python train.py --n_layer=26 --d_model=160 --n_head=2 --n_kv_head=1 --head_dim=64 --d_mlp=640 --vocab_size=3455 --activation="squared_relu" --norm="rmsnorm" --norm_place="pre" --norm_eps=1e-06 --positions="rope" --rope_base=228000.0 --rope_fraction=0.75 --qk_norm=true --attn_scale=0.146 --bias="none" --tie_embeddings=false --parallel_block=false --extras=["capped logits"] --init="normal" --init_std_qkv=0.0427 --init_std_o=0.0 --init_std_up=0.0427 --init_std_down=0.0 --optimizer="adamw" --lr=0.00367 --beta1=0.95 --beta2=0.99 --weight_decay=0.048 --lr_head=0.0136 --warmup_steps=232 --schedule="wsd" --decay_fraction=0.812 --decay_shape="pow" --final_lr_fraction=0.0 --batch_tokens=65536 --seq_len=512 --doc_mask=true --train_tokens=349800000 --steps=5338 --dataset="wikipedia_en"
Each number is 500 + 25 x the weight over the matrix's rms, rounded and kept within 0 to 999. Layers, rows and columns count from 0. Numbers have three digits each.

# o: layer 7 attention output (transposed), 128x160, rms 0.0921, rows 3-63,66-127, columns 40-79
# v: layer 7 attention value, 64x160, rms 0.0794, rows 3-63, columns 40-79
# up: layer 7 MLP up, 640x160, rms 0.112, rows 0-57, columns 40-79
# down: layer 7 MLP down (transposed), 640x160, rms 0.0991, rows 0-57, columns 40-79
o66:520518476489540464502530491471467527514483484522476509523502476503479474518477456516462521520503484488548516489502474442
v3:471482512487522515511474498537522491499522515528486484468527526510506465475511510492479534524492498535522495534500496498
o3:491498504460510514511491532439492492522509500472526483532509493489475506475514483491559501483520497473513500469474503498
o67:511504472504498467493491495488514491516501519520486480505469491507538503507483536480479490504501482457494519496485480499
v4:481537459505544517529497515505515477520489492447510534459499510538496504492521483504506508479590504549545442560470509492
o4:517452529499459507509483511481522513518511536523535481525507520457504507475514507496503486488453492464474526462540505480
o68:534501571483510463510500513494471499480487521548532552541538508492509489523506504494499467531506515516460523513488467478
v5:563550532490523485549483484477493512510516484497482532486509478522502539497517516527530452517498493520471434435480506513
o5:458467482502455513512513505497494525494489523505541462498503475487529486504486506477445526448484498451543556534506444510
o69:529491552496520515491501502486514459466468496497523479552546531497506484527547459531510520520519526514468480512499530477
v6:550501511451490507471494472438495506442461488513543533455510516500499546496519548465505507481463493568493483471476484510
o6:500497518526534480517522498540486464538532497468448483532486550504479454524511437551460485499521489452542503479549521443
o70:486476492500489482518477499541465504523547482459538513495514476512498477464507536513498467532491479530480474489480526524
v7:512547562512485484477507473487510503508533500512488523482512471483522477482484456511470473499518494474500531501513498504
o7:476484490475449495518447500504519512477471499532502512536503488483487528529519523477552516504491538514502445512493510546
o71:504488490526519497488524499515486497491449506525505459506495493472500524487513507486502510528504509500491501474519456484
v8:551468489490523500533489460527472483462470494495494511565460504529509517546512502549538522516468474531489459502516508504
o8:500527517485512502478511502510525488498534480504515490481547464497507447476488504462434437442513468478469558496497473519
o72:465471528498498484480447508462494500498542495488518502511549507517506469482487490528489508513491508497485476460484541506
v9:512496501510555510526498489515526476518515498472479486503533488523518492499479435525503457495522523515508522557472513502
o9:474502511487419489493462504501490535485484505558543510482496508458488540512474561488520509483473498493483489479512514530
o73:533533478535501489504537499488485497494451523547489471495526501489475483510521467472522475513541490497490522495532493451
v10:440494519536485470410516475490472453478498506472461506557485490490523518517524416504501522515517470473511527538493511506
o10:547505462481518513529473508501510532509480480520528495483506508532511495537488508477511458470499496492478497500507473492
o74:476548490483532525500512478469551513538501460497473489476480438510474483470484525493523464544461437462545506468485480479
v11:487535505479474495443526491474486494498446508501476499462479480493496499499510532494513475527491478487475520518474498492
o11:545466448519530502498524495507510501502486492498514517500486519542484523510485474479515483483524478492522534505494470492
o75:507524533520520530511457467503558505496548464506483491529498495550521482516511492484529510493517480513513476508502559504
v12:485468511431502490466503477510456518499519498434510557507468489489466457527504521523533511530479496451483514496501500518
o12:538506412516519501520512515486504525520482500521521476477501540525515541540492488448496471500479495518510534516486504485
o76:484512514508544513487460494496548468482521472528460472490484454513485532489526482521513480542489491462524507508471512485
v13:475520521496477502453531478485481503508465492540489506468492516486503498515502504441465526534503481426491507445504533511
o13:542527479504546512537475498523502506487492487449489521534506504506487523506490516554518478472524486519514520528493459477
o77:467508484500496525517486493516505514494555457459503483493452512475492502479469543509501494472468491534538485482479514533
v14:485524511488527496439512500505488463475413491531504497496504506491517543518550504495462564514520496564451425500485510520
o14:521465526530462539517467495520534545505512520459497462537524513500499459474454498509528440444493469469503543471482497502
o78:554512501498491466528499486476470538489503470501487497497545490486536453512479448486490484495519523509480501473503502476
v15:610504514466500489480484494502496461507485517458488518485503493525535496497532471545511565500529495535504527549495501515
o15:447505509511475487514494516509491544496540453540528480500516499461452506523447509467502447512478490491486461472491519515
o79:511509456536476468502552473502483531533494511548507497533501489482515473491469484474482494542491484505495509481540484468
v16:489510486473482506500525544486490499496472492525560541508478472490475521488534501429495542536454515486483512495485513493
o16:532505471528526482507479446481513506518486500457449522510520534503533492518473480564496484488503469527499506513510505465
o80:490509521471496482529490456529491495500516458519440494493479486508503510490459487546515507492508534515468477514444472532
v17:550514513517478492484533467491490450481533519569446476470481516456514486512517486530460469503466481457489536471504484504
o17:502529542456522518524503515496499514479463464433493531548558451484497529499493492517498506493528479513506448538485496518
o81:458499478513515532489516512479499520504510493460483487505482513476509522472475494526485532524459504485533477458523484500
v18:527486509488484496506487516489527499467505472508473497468500492483530524519521510518497448498549490452508501451482510495
o18:476495503532480531526508477512491522509499537498499460551492525509483472513495511495490470472469502506491489510511473509
o82:485508478511495488458492472452491488486486506470466511486501477465479500509547479550505504522484510481484507468520513477
v19:536497529471497523503487578528491485495518507535528526540465478476498496445506510537483476502463494479492511429517505521
o19:502494468491512471546572473437485502537451521469498502482555515509492539528478492500516502507509495494514499535444471491
o83:483503479504510522493477492496550462483490482517473464520471497466531492483511506507486525515498505468506492507496506470
v20:519480502489506508493472567487497524506529478471541528541478490517468510465480489464518494494479519548498500488533472493
o20:476496438494505460483507476463532491505494518528496487461489503523527472506490467485506492542494513499507507505497523493
o84:485506476491476452521508476494515482527487551547492479476508486537493502485484506480519524485520485452458509488504453468
v21:553517486531506520491521552502504495533548503533449516535486491495514532489496464494495459452548505451508565454537516490
o21:462482533490488480549505448504483517490481491497532515502543449467482512488449513497508485554462507523486452550439482523
o85:483511468495476500521516487489492504488497523539495487507486516449531519480471493479490517506453511485518493463503453459
v22:538536488497480526504554534505510511496533462465524488526480482519493529480519497522506499448535484506492514477497489473
o22:471493496521508496478494433489515499493491496510506512513481474535502474485470501450472489567471550499509499511524488515
o86:483489486483445475515536490470498526545491558485514505504517525531530497525488506451523515513539499485466512500555467488
v23:432492477519550485513489506530502494476536489510495494455531511517524460550495456515456463503579524511526476551513488495
o23:485481528491443508533486513490551494496517521522500469527509492471479493481532512494547500490448484509471496467466520515
o87:519512491519502440495503507474519488495482558535468499480509477478502505501509491520516507508472497453450528457500464459
v24:469498538529512470493481455520499496520530508557468481521531512500526508552494454537485489493522491486504528464493483501
o24:484491542465512520501487528562500483463493472488516530458531456482489499466508543485504510496500532500492470515500498510
o88:499507453514491537472508535516480522502514475472544521479490534461497479472514510476499504467491496550541489492560549496
v25:479484501518520518549471464493502518466454468508505483494521504475505486557480523521497465504450512502492484512519460498
o25:493489499492481496448525508515513453494539505511488510484481479523483491459522505460505534483546500492514522461483539534
o89:537480516524509474486495506505516481479493533490517498505547492532519506516521451499499508473538504471471488511516530519
v26:498496511490507490444527466520482526487548478487535518528488512528514525508509493532525476498527501558505505522487483491
o26:480505461471517526522491528481489484505499475486511504495496520505496463522500480437484539492492524490520515490529525483
o90:493515473528473478468481523470518523548491485504493527500504484501500510473495507508517470520488464478500498486517486507
v27:492453510517478518509494531540529522503555495466529573465504503486507487477495489511523456502507515516517428497504487515
o27:475517492477494469498500497412483502516470532536475475526496555482487496549561470513499533512493497527491491516552512496
o91:476501487500524488498485496477510463508459490529463493480502460489442530499541506531522517538510509495465555508472477497
v28:513474507470498520480466501534493494529564470480525559534486507509501524497495447497471481470516503494481520509519464488
o28:467521491508467499513516487491537474488487497495500477510504481484527475496497478463527505529473533518503474520495548519
o92:479486480508494457545503494463508508503463515500490474483493470501529516479485499531524519502489508452448495471505442484
v29:499494518484494508533468528510502502509512513524479488523523523540486486495501525518439540524482478502519459498462505499
o29:517510502485523498482486512507488496498522532478503485475492511489486481429533511464558526498513529510480507471499503535
o93:507482479503467494458526502525488520518482524485498488496482513498501496519460525467473525476509523524510517533534505539
v30:522487479526511485497502528486506499513506510488466495531518507487514493510497473536535502466501488468510524446514515507
o30:499528566474528513510523463520446513492489480482496510468534473498507511506462541510435496553487500513465472551483463492
o94:477495494475487553515560514510461505493510485504508516508481543464481502505479484468468480499494524540567501505520522505
v31:426489507476503498495508464515490478463483535467524535443473509511481502505514486486478549504497471485508467567454471508
o31:552480492518509511527505535463536495526507506510475459543517531496494487484549482510532475462507489515505513471532498490
o95:514519538503530495541469484513534517493509462499478493510510466496506481487508516549522490529491511509484484512452511521
v32:467478491524465464514491509503508511469506499492530501494525524495508494489477527463492494499472505547524458450487518520
o32:508510516490515517453471508478461466491490533512465479500477490555527456503505485541477535511526549514516505505529494479
o96:520504508471488569505520491503466507501485493504523514490511503489479479533524513493495482495522512540539531515516531539
v33:498463465430512522477514580490506528499513497468482523535484496507487559500503516515528463484526500559493509512515516501
o33:440518483522479474551557422495502495519497494515533464492503521489472482511466489454467503524462499489514505512476507498
o97:502535472524458454522455491483519506527490517522493481488472476494538480495494499493519495498507460457445520485514487452
v34:516515518548444483504522477530486523520486489520491518507466514464491523542450477445499516475454493477454456486578516474
o34:491516489492509524483483508469539512466519471481494484503491424568516472469529484495489477477525487511548512516459461522
o98:474477539485502515546477488475515501490520483458514459522521522529511516495482493517516527483465501478491479478466495487
v35:482500484484490478543495535449501502495525494502535513546477494477492521471529469536545474518518490520501461466454531499
o35:514507504501528501495523463509496510523485530487484515482518540497533492542495521514427514487478485492466518525537471472
o99:499516507463488532456487509485496461484497475495472519488485519485469477502524488528504509511510523521496520506500511480
v36:532453507484480478492480451530479479491540522493548543506495507510506482491519495567535504506537464502478501468488483514
o36:483519503459541481495499544482477504505495455517504489489531507477465523541481500443479486501490507492514498525516515474
o100:489509459530511500447509529488499490525518471507492476511502506467514470478520514476482461546495489521539533492538512468
v37:525512513479468487471505536474506527495480459554459464539503495498527470551489554475543505516521493464504495427525536504
o37:509497509528517526525481482535482519486476521435517506493521474519542481477475492519460488479477500519519508542493458486
o101:495505514470476512480496498499489495497530496496494511494479565488487521512490505497514507450474529509526504503489552520
v38:479500492521455500509484529478482561526534506522489486552491503451524479500433462491540476510450492461510504457536508508
o38:495515517501531463500548473493494449498486478466482513483516476514498533540510535526456513517527462519528485544453481471
o102:495486523468513555513466508504518457487538502512531469489478515482485531490525523520482508476472499487492505496469495489
v39:527488455483509500536475591469526478482486505500529498455536528487510498519548560513491479502473534561524500483486515495
o39:473462539516519498461536438476484490538485542499481497520478505533491465496484489539509524513520462503491504496479494488
o103:510527549467473544492517466508463518485489527535465524504484475522512501564496535492485519466517518492514513491512524517
v40:561516494452507488480495489485484508491476509498488538490493514521507532492512510491571516551542495497486477522504563506
o40:507522500561517499512459507508497571504492504497506502522512495495497488519477498528475479450482475483520516505498465491
o104:487506514467509531501477478515501485490532498481471467494477497504507499490472526509475516503470539502532512492453522538
v41:524502497517513502485496496479489531510542489484498506530528471483520490492518449526494462484562524532500479474513506485
o41:462484512461444521509495482525524494517490500508527502506505499499519498532473542465493492510466508491481489516487526506
o105:494515502498495471494519509466485493506473492529505504506507492481508505529521494480499488509511477459500532465521464450
v42:459518481477518521505494507530515476518516512474493513465492503523497485525525492507488480493556513496491499571489467486
o42:510471493508475532522519519479542502503498503521530463539514521486478492488537493475531484479445495484505539467501544493
o106:500497533535536471496446524459534494476489522501493542486543453527499524485542485509510496538483473459470497495491475474
v43:457512511531512524490500490473488516501529502512519513567515500493502498495489461483463508493513499520494464480484489506
o43:507482511479472502504477466520534494501490507494493490486496488511536496495480566484522494480486509486497527492506506522
o107:513502462491486471508520505507477497488467477508497454497492493507507498502488468478518509463539516489469504483504477475
v44:501434517435494521478490521523490506464478492472499507514486481513542534552525476513548496524490472464499536529503518527
o44:473511502549515441525483495499486508488518479543487469498514472490477479498468508498477515472515521517489488512503479503
o108:509538443519503507486512488465537492476495487495479486458497457453471492473503499534497498502474500481487487489529511474
v45:533516476534486477504491450468474496501481496518488502512470537479507536528526484474510481509497500532518467505537513516
o45:492520525480541501484505523507513488485524467487503509512495438537503479530494482532452492455531460442494518506499468468
o109:454491533456503510495470515496504498509529486452516479511500478525497498497466536537489523522448471467516500455458488491
v46:557518534498466508497516457490495520508491481542484471471510478463544508508491496497476483526420501458487515509471484501
o46:466503480527468521483484512520511488464522491508491517528468480514461459497522515487532533470544504503528489495490497545
o110:502444519528477518485503482509492515469478521447527475499540533514509517533536507501499529496521534511471463486521501554
v47:549481493532491461499503514448530516500482474541515454500511505453491506498482470497506460487416503525496528531490502495
o47:466499504468520560496520498524469473509501514467493546501466493563543448503493514535472550491528503505477454467525477511
o111:496512522471512502518478492457467512501475466474468494520481515544486469546501468544537519489535497481503496520504493503
v48:521500507475539489474502510509479525530525493543451482532508505533494478509500507537528553472535504509522513534526543485
o48:461507526501483490552520503533517533489533485498556481490518467489486498460487509461510453503457479483472479480468490518
o112:485486487512480400516480519509520480538530518502526485512475536479537505506472502482491486487463464472462521499486482452
v49:520512508506507483495470488491500507522453476496474499534504505529518487562478445480488518489495540537491513527546470479
o49:474471511494475494522516522503518508509558500528523488490497483483491471463512496476529466497507471474491476479461525546
o113:513502484514504430508511506476483508514502535534511499497519494514505499503479495496524522498498490451450506479496482460
v50:514513481571495527499498547515519503491536486559512478422494494518517502535486534490534469485508529499486537474531523487
o50:450487519477498496509523440458494484478470473491512508555518454476475519504494458563459499511482517493541509538520470473
o114:486509464514474511500456490459527464489527520511499538475539502497502541499552478510542499499501451491451496486498513453
v51:480499495490506564460521566550503474481535499535512482514490504530532501479536520546482530516525490547511517500520494527
o51:504477521513497444557497481448496540514460494467516478486553536449494530520481478490511490498467513469555525542485497471
o115:519506480521500509458490530460527512482503505552505535482500469451495517440507510454483463520484482513476502486502495471
v52:512490490507521494559477496502521511502510500467503472495519509502518475542510478532490454491493519495501488503516500504
o52:468493521512452495491518521507507501507548508511504506510493489469493473474508521470508533486505490492496485492474517522
o116:527481539507534486490530537465484486485472538512507529499549502492509532516523495534489479493480537456485501493499482490
v53:490471487441494523490525523459499493460523491559480488471491498482478465525537503506504451485521487500529521495502485516
o53:527497484510537540539534491495524492532441523416512528559530530506517554522496464512512522503496499520481486513488538451
o117:459546489507517467513475510461508492512505492516455541486462488475512539489505528524500506525485499428500530474483438502
v54:560518501483498524477532466451487483502497506437481496526482482511504510459576502526474486509544488480493494534447523502
o54:482519494514494493536481473525489531519524475526504501491502522478506515536452529486482508506484488501452490514521483522
o118:475507504475483503493541505505495523471496486472485493511473499488477511509474506522484530521479523503504498482529478498
v55:507531518489526475526452538514515475482505491478527549513501492482472476479474494496516528491475518542498499503509484489
o55:460457464487476517508546491461529524523508511513509456480498506512517499506507499463509458524477500505506510476471516526
o119:517501523507517449522504486489502513499476530552483491531493492528513489527508471503509528505537513483443509506500454454
v56:516531509523484518463534435514485494492464495480493538491488504470536535532528461473456439473520486492498501510495514532
o56:465495527507508479526479528497493508506551477517498478514487510512440464524511512532521511469518478460505499517505498504
o120:484505490514520506450474533492508519480497503435505495469513458501468518448494520535475515531442483476513477460491483485
v57:538514484503499480542449478455529495509485471500498504445538504446475494498486526544532466505482530496512505506459488469
o57:495477470510494544455547496522485488491481544531505540484454498534521490507524480496477529504479503507480518467531504521
o121:494485541472517522490496470498494481472478511495468500533517517558476508549537470534526533510533519500519507514484517534
v58:506497467538485505493523506482470456492464524499492516529491511476483524483515489476470476485473497521499458501490508508
o58:520518492498521496474511491505503509496502475509509527470499505516508517530465488525463505496526473489462546521511470473
o122:484519531490488535488492516499495526474500485488512511510509471537500483463468501497467493496484487513532484464487480501
v59:516495516488473514454536491501489474492486517436459523470468501482497516512508510471480486488518463441492454486485504515
o59:533538480529510500519496503496491518515498476496512486547501521487484521524492487520496501499510497515498510531524470473
o123:470511520492506522529494491485503534512528464475526479518487490481476500480468553516491478518459482501526514487493490523
v60:441519474529490469505509484492481484478432514500540486526502535507484493511544547499490506506558478507513502464491498509
o60:563496537472534516483500515516465512525533525470455490498517513514515500506500490493495484499509503507471522490532494488
o124:501512509479515509458508527487485512513530498464514555504516503500441476486470516479486484493479497531536499505511526512
v61:551567511476532517483553497504486468513493531477446484459494471490520503493530525544479491493538490490461509495492468489
o61:518462480495440519545517503490507544505501495528575506516512512476435532499480504449551455496479478464508509515475483556
o125:519505501560489486493492505487529516500484500521510489536528502499546463517528447475502490533519499491489485501543514455
v62:529498503488497519498524492509496505478489509480524495481485498533516534541501536567466491506474491520493480504484496510
o62:473504484514468510506499487498524482506515480505497493499495496487470471457509504443501507500504505481539526486486521541
o126:513486505523489498513490502501520524490501509507518508504530493501534504512503476507515485502500522473454486510516485517
v63:518521512502541515505502494493528500531508500524485523518493493517520525498506493491535486483546514523494474485483535495
o63:461491527519445506544493480516520509488476496474537499518505497460512514494475515512495506482439488466541529531480512500
o127:497487511458485488533482488490494499467488500507503480495494532484542529507503509509514515500485519468461509483468475489
up0:502494518506510518517486482490468498479503494491524499502514484510514520487522501511519505486497499491502509491492476526
down0:510507499495486494497498493501492500514517501497488507502487515490492486499510511506508499494498483497507499500498484500
up1:560452549524506492536446471527487490518496492521483474554516457466510555475451481493497546499515581507426481484547519551
down1:470455481517514503490488509518576504487495463511494480573546507470539518542466527494517538545495513466493519500501502544
up2:533471530480478516515518438526466517486529456512489521493479442487524548523518530516524504465481496479480496442479502531
down2:493512474508502528464518487521489508493490423499461468514532459484510541526542496517531450498550460506550461510453522500
up3:483493495493504508495479491493507493500495503489499506504500486509512507504500514505504495488499518521502500513509475498
down3:501496490521509494497512503502498500492490510527481496499494507521491485506476496514498504501508511520501515492502489494
up4:516487512513509521510480488507485489508493501490525521508496494491519487491505498495502504479489527502470501497482493507
down4:487501510483512508491497499488483500502511505508498492508502514503511498514492504514512504520492484501488513492493496504
up5:521487501499501507516492493494486486497482497487504500486507485502512498489509504485490495499493506500480491502496486504
down5:505485499503498485500513488492498510498503499511482498496508502483497492510496498502512497497506501496493505509490501488
up6:463496551506503531505460501505441433476501470463463564493511499516512487482505477467490557482505527454505445504519505474
down6:522483519554492491552509553483513523503448498510548569442555487484478474480483531493505496536490486558485501494559532492
up7:527470512502492512513495496492488472490524494499488511493500488491513504491520493480498493487491512490501502492498487505
down7:500483493494508494505493500507514514506490509513516490507508493509504495502495504508487504516502496516492489495494495516
up8:522481510508483519513508488507491509499500485498511508496503495502514488488500484492497498480490531497474483504489475497
down8:482517511494496490513504495505503503499490502521495493511497506498482515505495485520497491499497494507497504491500513489
up9:496535548497485518472510476544509484512475512508562502526482497462556495501475534500458456503508495458500553485466536551
down9:542567488493463492483557511515543537481510518544514518532472560437466476476458559478489493550513505488540493476494589494
up10:491487496536497505509477471513471475491482467476503519522511486496501490525493491511510485493485515502491496504502486537
down10:481513508513521517496497493488495481509481480504515497491470491486525498465513507511485506493490497497492495503491511500
up11:532524562513488459538469454520477508470492510507524555462533477515502480500517537494531493508508516481494501471456441528
down11:469436472474519465540504521467496518444488522509488555498506491521546446485496536444535521509550545481532493530551514466
up12:516484494537495511497496502492479483497490497511501506503498498498505514507503487490502495500488519505475484498498477514
down12:479478523488500485512501501514509509497503507509518489503487499502476491504512512515502498507494494494485516516511509510
up13:487524501501512486533483526505524460479528493500486541508502441465505539536532480524543474524489498543437523511463479525
down13:518538505474523517494512537540532502498514533494520534517586517554483535466488494499513531445467516517565527574496490512
up14:520505514503513482508470500528490495547508497509520471571500491442502494467500447488523520450471497436477563472531479479
down14:506510489501489538520504493531550474422470493431544449514522507478480534511498488523505468489484412451512526485497508502
up15:515487499510502515502504486496485498500484501498519505494493484508525507501508492482505509506490500503484496485493511513
down15:497505495484488500480515503493489493510501507493485487499486507489489503504508499502501496502506490513491512506492492506
up16:461459539551536490497461504533464430540545468521454463503496482506498464504567449511496475442522507479516450497517489478
down16:554478480490451521420515539550495415504508530465438506497471508469526454536516451492476536515568468463487531468499511463
up17:525467478503471488499501528528480512495530494476527549536496434511516518512487479506492492485480487527436539492507463510
down17:503495510474495485482483478495493510521525488535455458486499495512502494524458526503496482488509502519516492509502490525
up18:570502534503500532465532483553478505467457516438494509520521485512528474522508495511495497491533518462446490521573505488
down18:535502528466537498482512508496491528472487501482556448494514481523527482472516523556576470436490548508462503483488482502
up19:510493514503500513503494485488483499501486501494498501503502481498508513495515506489517497494493506484497516487495496512
down19:496506496487508509486507503508505514500503498495486492495502500512489487499500494506495494497501504495521509495491508498
up20:496474505507453485450479424450444486444492482552545536497489495514505575485569440507468460451429543499497527462464504511
down20:512502507480467489572489535499546483466554494511459550455512500503473486517489487502441465457554494527543466493527474470
up21:523504501510488511516488471498489492507488487495497503506500485487525498488507499502513500491496517501497498492505493509
down21:506499494504497505506496509509509514495511494510505495506494504507494505504501497509504498496499497512506496496495493508
up22:484523497492480488508515468498429514509511517489510480543492467458521511510466521505473482500512497481430532458490500491
down22:489528470478519491486484508534483493536496502486488548518439465513465497509497487482498524518530481499521488514508505479
up23:554471457546535526453484465509505489553557397526465516475504454500513503509516480513547485493488559509465511454509502516
down23:488468500497437512583533560506515540512531530526552467466537418479452526497471543488524526479461543464455548485528552567
up24:516483499508486506496498507498488484494484489483501510505504494504499505506512491500505499496513520501494500499499495510
down24:492502494500504499496502503497497499495501500498489504492506499503502499501497504498501507501505496500503499505501504502
up25:518478523561523512536506475472390456488485476506527565473498457483592491481551543485481541480493562496507487551479509545
down25:473478527494440510462526532481531488514524494535497433446523494552450505512521518442502540465513507469502512441534514488
up26:499495531497491511509486480507468490500495485483517504494493490480507498498503491468486504473509514496488478487494482530
down26:484501510489519494498488478517492508508499499509500493470514519524480496502486529501494481513482524518509497503494480501
up27:516512524477495484475489507518476501517486483511487460515500517462494500508510532492510505505500543480475503522510489521
down27:488531493503477512484505534502472489524521508526489546545499499511471533496474520490495469506511491489473473492528495523
up28:513483515499495517507471496496467492491502492502499504506518480487528499488496506488517502490501508510484505491478486498
down28:494498513482500521491501500510517502491492510507507486495501510484518506512503504484494512512477506487529506489500504493
up29:504466507530509527507504530474485500531515480522538468499544500464521533473514520453492479504497544479477502480433515521
down29:530521546522493476526501515504538527534548484510500496481518488458497499535509504521449524555494472423532492508509502487
up30:505492515511488507504499489482481489503502498493503502499504477489522495496504496506506501488494501492497499497505483494
down30:503498505502504503502498507495495506502507500506494495505493493507496493503505507506504500504497506496493506503496497506
up31:506501505498503515494493487488492497503505501495501512499497493491514497496516503489511495509492507500487500492504484508
down31:508500494498498504496489504501497504491492497502505493504506495502504507511496494512494501497496505490497497502497507509
up32:510496490497490500499487486477465481500499495505515523499502486490494516504516500472491494481505510500479492481513491514
down32:497503514509501500499509511503511481501499519508487508502518514495517506503495506495480494523506485503488511502494508495
up33:504493507493471585464529492465471465493509504506517483480484413521515484512554539480464534508505496534480487447515459554
down33:502477484480510464504514572579532570529501498516476478487507499567530502511516496503521534533551509493497503489486489467
up34:465526494561526605492478493435510448520503523482513519540481471508507503478508491468413474477447528538523500522484461485
down34:468502526484523448442527515485458483507547520487540477492489540512494528511535556527577543510488454459459505490495510486
up35:507490504495504508480504490486485495492501488495498517504516493508521497502493512500511503506498518503487494508497499512
down35:506501497502503492491499493505502507506493502505502490508500504500505495500493499498496507501498503508508502496498488494
up36:477492528549474523540502505493419465492497511452560538553476461435523504487459502512499497510496508474454504500448441476
down36:560470485512467490535512543535499504484516511536533484546536458505555470502480519525440502481540492476503503567478458482
up37:525440516473453562478532516538497489503484462486459552459494473506565518516471552483568526465525506505491520535472513518
down37:462461458457550486523494550476507496529466556470476485528466528475506530494469523466485495476509509487500512457496552472
up38:503519500480455590446524532514423492539498509515499526535495458452545562494518502513477515528507492479468536487520495523
down38:467522471549483460516521531569516529570492487457523500508536503493456548509498485506498455459529477459506577446519540512
up39:460427464569501513547507492507490525502555478508523557483504488511530527505502496497559480415500518505443480494464495566
down39:501479507520466455484557503451546470435457575461470490485522508478521513536485581485505499501432518484519506527460554520
up40:510492525503480497510503484499480495496493492498504510502503478493510516499509497492506508484490517489484500506497493509
down40:491493496501500505508499493508503501503503497492502502496499493509496498496501498494509494499510500506500499498499494501
up41:567492553559521579488482518509484446484440399501577529471554483578468516525564526447541534424508485503492446498483508572
down41:524482484507501485505444482524452487484522518487554515490465519551477486476498563508546543498503479514480455497460612587
up42:552464532511523456483481488490505445495469509517551516508491508447509486478530487506536437489469522462539542494474448472
down42:521535516458503493576534491495530539500535461504546458493463516456497516490487507473474531513480525508520534518511450553
up43:504494530480522513501494501508479480507491485477511500503502480508497515499511496505509490497503514485498496481497491513
down43:513489495500502515525493491504497482505483514500508501503516473507520512483501515492505497504486526492513501502523489508
up44:492484565450531500489530498506474465505518465535517484549470494482497512444547532498512509538445479486461540502488540521
down44:478502454537484500472525477534501473506497537524486509533506550505510525456479513483462516512471496519461466494467508498
up45:458506504520497519470554493486504459452486522470549475508563502520520507489529476488469532497492530449490520515510466475
down45:497486483542486526483518511533524515464508476477510473575544513483524540513519493539493509533520560487547521495488517498
up46:503504518494502511521505468511466483482494503491500505506484482504509509515508485504521478488513516493484506500497480509
down46:502488488463502512488509509500507489498487483493506503493496491481489505513515486505511517485512519509491483505506475505
up47:470508506484505491449535511458435459464537470522463553515459463500538483572538504481509509469490477510507488497547511465
down47:534521526508501489437443501489513503480534510524434518544493495523506456499474500598493525519552510540505546534518538539
up48:573455504487534499439533457466473507535455501531495483491533448524529489496460474459502515428538552453474478556425495495
down48:455451482483521538507557541491533460529513501507456443498513521530428440532546504483475476487467514484549501549437498470
up49:573499583523460478488462450496488489495495557497506511488513486481581437546538464473524443516492510462514504476540479510
down49:514508507450526480493457526474490506545483456511515532523455520497484478509487503489499512503531506489469446503511471466
up50:565435480476472472561489420488509476522491488473452418529550490450525472507540520518508425410497519505512488477508494526
down50:512508511521452529472542458537530526513522558447495503489476464467508487459531519523530488476540440564534437471543470482
up51:539420563554480585537488398472483499576472491506479560623464465556519494531475501518508513489465486520491518496460420488
down51:429501510481509445509492515538482454475551512544490462513518505456518470579552535455470519462491459518474533544499451568
up52:495507522560481512502501533459497486496488472501527473536502488491480516476563447458478493516483539537536500515475498486
down52:503530508497497480448580492493572524489523461458474512467491469508496500567422484523475509547468510451487562540489536517
up53:507491524501495520520473503478472489495496495484494507506513491490512489490507495488518512482514518499464505486498484494
down53:515506496521509505476503506512511495500516520497470493496488496500491493512495502508494497515506491487512505509508509473
up54:535486531500459503504496469511471504503491532491491528478478476520548535480514443520470466500459497458491491482499478524
down54:505460488519505512532495497560510504458563553524482521480461524429541449531479452471469507462533473539560492511544499525
up55:468519519493499518505503529459495442502482475524507448512507469547485495493515466466457482464489503513447487485496496475
down55:519488511473479479490542523499523517492503485558524484489484517546494519537462481548528470501441470534515520496484515467
up56:471517477512506491545486517499471486435514447556507498522509462493511504506471489485474557506505504475485511494494490455
down56:490522454495475537526525610480513498477540478536482424484407463455462452536457499528490497553513521451510487524535497555
up57:499498554548495509531491525492508537549505463432484484550536507477483499477476470517518511485503488525506483453497478522
down57:448465504568558435503503485492530520553560474557507448498498484542455449459461509420549558524519420518488564482468544512